Weights of a small transformer language model: 5 heads of 64.
Each number is 128 + 32 x the weight over its row's rms, rounded and kept within 0 to 255. Layers, rows and columns count from 0. Numbers have three digits each. The size before them is the row's rms in percent of the matrix's.

# layer 2 attention output (transposed), 320x320, rms 0.0738, rows 175-191, columns 80-159
099:100148080108143070189156155142163216097148190153117115105113169160125102093046133135119103143146109130141119187084140126175096107175159190084147145099068154124127130104107141102142161147111145153113122117151107086169153127068135095169224141
098:154105096122056074096120130129133118193093117133163105082141135165182127116116211132138151127137154061115176142131131110101102143138098142172151122097104067186135066157126068142130118159097109110140127089137129158148145124106167064159166119
100:166140208107135131170122135118150173164108110119155130112115149154152129130094191122120087146118137139139113113140139149221115141111070089127130130166098127142103154144124143159202125127124132130139139206147184144133090131107151096117163102
097:167074127127078134105152134105143138143089112182156070071145123120134110195157139163135133137109160141109098129159129125130181162127145161097104084189104140145140126109107150102105122179050153103087099111142153074123119155134131100089070107
095:147176158178147160156122152179069157131125126130112069113096157088133105119107133136128125129119126134180159122142137114118124130198149099080160117150160147135137115140133128107183188089091155117102094158138077108235071079142166073109123104
103:122126139109105126152087040135152097146117135145119116106141075069147154087093144146076158197161080116149104166161135199121146145113144147204107084170115157136124093118113133080151125144145126119162106132229096114142111157112137163110153075
097:117157160101178150060175123151149114083180169143139140129115077141121123154132102168174117120144184152150119164133161098147113081077129145125194136099185115133147148199166184114153088126070113111056164176129091115144137116142087088155119090
098:131135114158129137100114146143119183172171170130086133145138135162116128136105110195124118133146104167132113141104127162125082198119129110157112133175171146085142142161114186087149129107152121122131120095102104199141075150141159070120082158
101:178101116107166185129147128160133143101085117156118158120121097145135111122157113133143095165223150131105182104100170125115041112088167103136112162194082085173105085173118152174137096170091126119186171146108140130171120122116210161130128115
087:103162109130123144131181087117200124102140078114132154089144142182176132158140165119070130132136131077119044169126125097106161074099146206086204132067087131114169095063134134153124153048109095132156126065141159098135122086150123140108111121
096:092101143128097065147179114136141138152086144136110103168144165116094139132154079110148146165119122137124107135099160170174128066106144162081104115154136126133126104145147103168152092158118136168067152217169148118163112126169153177124117071
091:069151110125214116154150098120166138123174135068141145137128162204130182200175093107153159199177145125174110190134107121082159098100128112129070083070108134145094154103115106133135088105173112097141098151125069127119136137172113111082126137
098:110093131124112163103127105121184129122149176145094116110106139110142086122127122120172110154103088127080147163119106110126172193109170120170098084148084124063111110189124108089122089183150156170080155137167160122135140115097170149151129171
103:148124136100137103132140109120106121131136151229112150141206104128184120151143109124094133144101098127102141085148171171113112181137122117053136101148105093171113151132100066103156102089128134083120113107159144171096124165142147104145102200
092:141149123137090130106135135114179099158148132132116178118113151132087137098143117105132059125117120107170120134147165203138076136203165129089151107160150161122064179091136125148121136197091120128101107092095166112169217145087109124110127083
096:078108135116110114144112109157109080120117132180098084078110056076061131092147179129182161092177109191148125119160128137097110136090108067196102105102141164108100130038116093181161177163139154131130146158170145139102185060143166121149119099
113:161079190104118194098165118154083151152158153139145178118095120170165139136162142114151110103053158112082164123102203082084146129119185108126129081118153199115135123080073126100145137173136169135125126148102084164109130124204131179126112157
# layer 2 attention value, 320x320, rms 0.0787, rows 176-191, columns 80-159
100:101094138104203146149090092135112093172126108143184144155157093131096099130071106118155064109169142136135083093099129183143172130168155137120052168120091167104123150114084164132089117137169120177130093142123115107074151146139058123176168115
095:065101114147102185072118159061125117113178164154186129171117083191185082140145134155138179119116158105131138112107131090108076106148154156112134110094158118194149123175149140092075109135138109126139125137111160136171139170193159125143150177
090:134151131154152165107166127109124153131168152076107132109093109127196130118159160123109135126147165119143141155172130149129121132097148095110145144128149136111157166150123099197130196093233099140145218176107104167129172170111124169158125103
096:120125126140107101083142123112150147095172179122173138135175185179130156086131155133107129118142107103183099084090127132154115146051143094099108089072153124130162104140118128191182138185200114149145182128092159122128142159109071167137111163
098:105129083137112102123136173085097108131135172141078121085047189217121125119172128072163112127090126111124160102130084127126072126121140113130122195144090111109085101136133125150080121115142135173121167142100174144071140111118123056204139187
108:084066116176102109128139100102156120174135135047147179105136166142165144153126145108111089154113120075156150165103115085163114164160130137146108104100163083127093204104148112131142116124147069173142099073144109153120146084126147197102143157
099:104133111115100077156169126104105128068100144144146159128116114075119103123152114143138174137121117122146119112180134150128139141118109072158099104122078152176146083168118113112097132145141145126139157116126134142111101104133055126087181176
099:120130122124048127104142092148169159109197119071135134127189139060111112190132149123095180097045110095142144175115161127106168125136139154115094039064126138153170120123134102123164137118096126130088124139114189108124123129077087133089089168
090:160150117145172086173072155154126153154082164130140101155153126109120102105148123148133127107137077126135095091121094148173101139073149095124094172078153106182117230126096108124079131207083129103142147190137093134144092105134148131173123136
092:164149117146109148057043127083133126130096073116161177121118068125214180139109177156088135134155149152106156123143127134101138152120077128198126127096059128114156137141129130145124189124137083115193134100125136135183155119134160097156168183
091:170182140123087163107106161124085200132151118128124128122182178118193107122089162172132136104077149100135124104125121114151135127179149198141110143176128149115158115134163143111118174168113122167126113179160109067140126164075132221145135144
102:179167147142172115155092110118119108083114089156134185166174112123094129111118074127106121123095117160151110081126107143136094072116174202070127170154151111100161070077109122125105117064116169079137102112151164104144213162091062094145156103
102:095080127104128178126133160184143136112164142112161112158111074079051195159091102140160180160164151113167116145095215111133129065139135113164112099116179139118164114111194151105094134136132132162086112144156100043104155092125106132097106052
102:154090130147180114131117055101091131123140147066082175109190128099176120144090156185095142110160104101096112100117045076110130176057121149097106086110122145099165120155120103073072103123120098111154146183171104100162101098125120125153201119
094:152132140168148135121140150092176146141181118161127126128129159172123136102101091121152118078076126154101088125056123112137192130156117114139180174150076158116091091132147176129102122104127127119145191136063147120148124168119188106097172146
105:088127126142092095141109090146157168148109105168136118147145108053121151153100087172144140158168134143143124158134183128121145091178103111141051162145194091151136107116155118121163128159149138133094175110098129050131138133061175133150070119
# layer 2 attention query, 320x320, rms 0.0935, rows 192, columns 80-159
083:130086118131094121146129122106156096115120165068094070095129141113122141133082124136114099153070163147134116115165108132151122097135087232102120130060032138109163155087119146108169134117178137126188178117114113118159082137162172119137171096
# layer 2 attention key, 320x320, rms 0.089, rows 192, columns 80-159
095:067144102181089167091164143112106147187093107167147116132175187080094145089092116136116073176096134185128144177130110187130141101131108097132097199143146159128153120096136123122078075084148085119156141110173118153136117100133115120152133182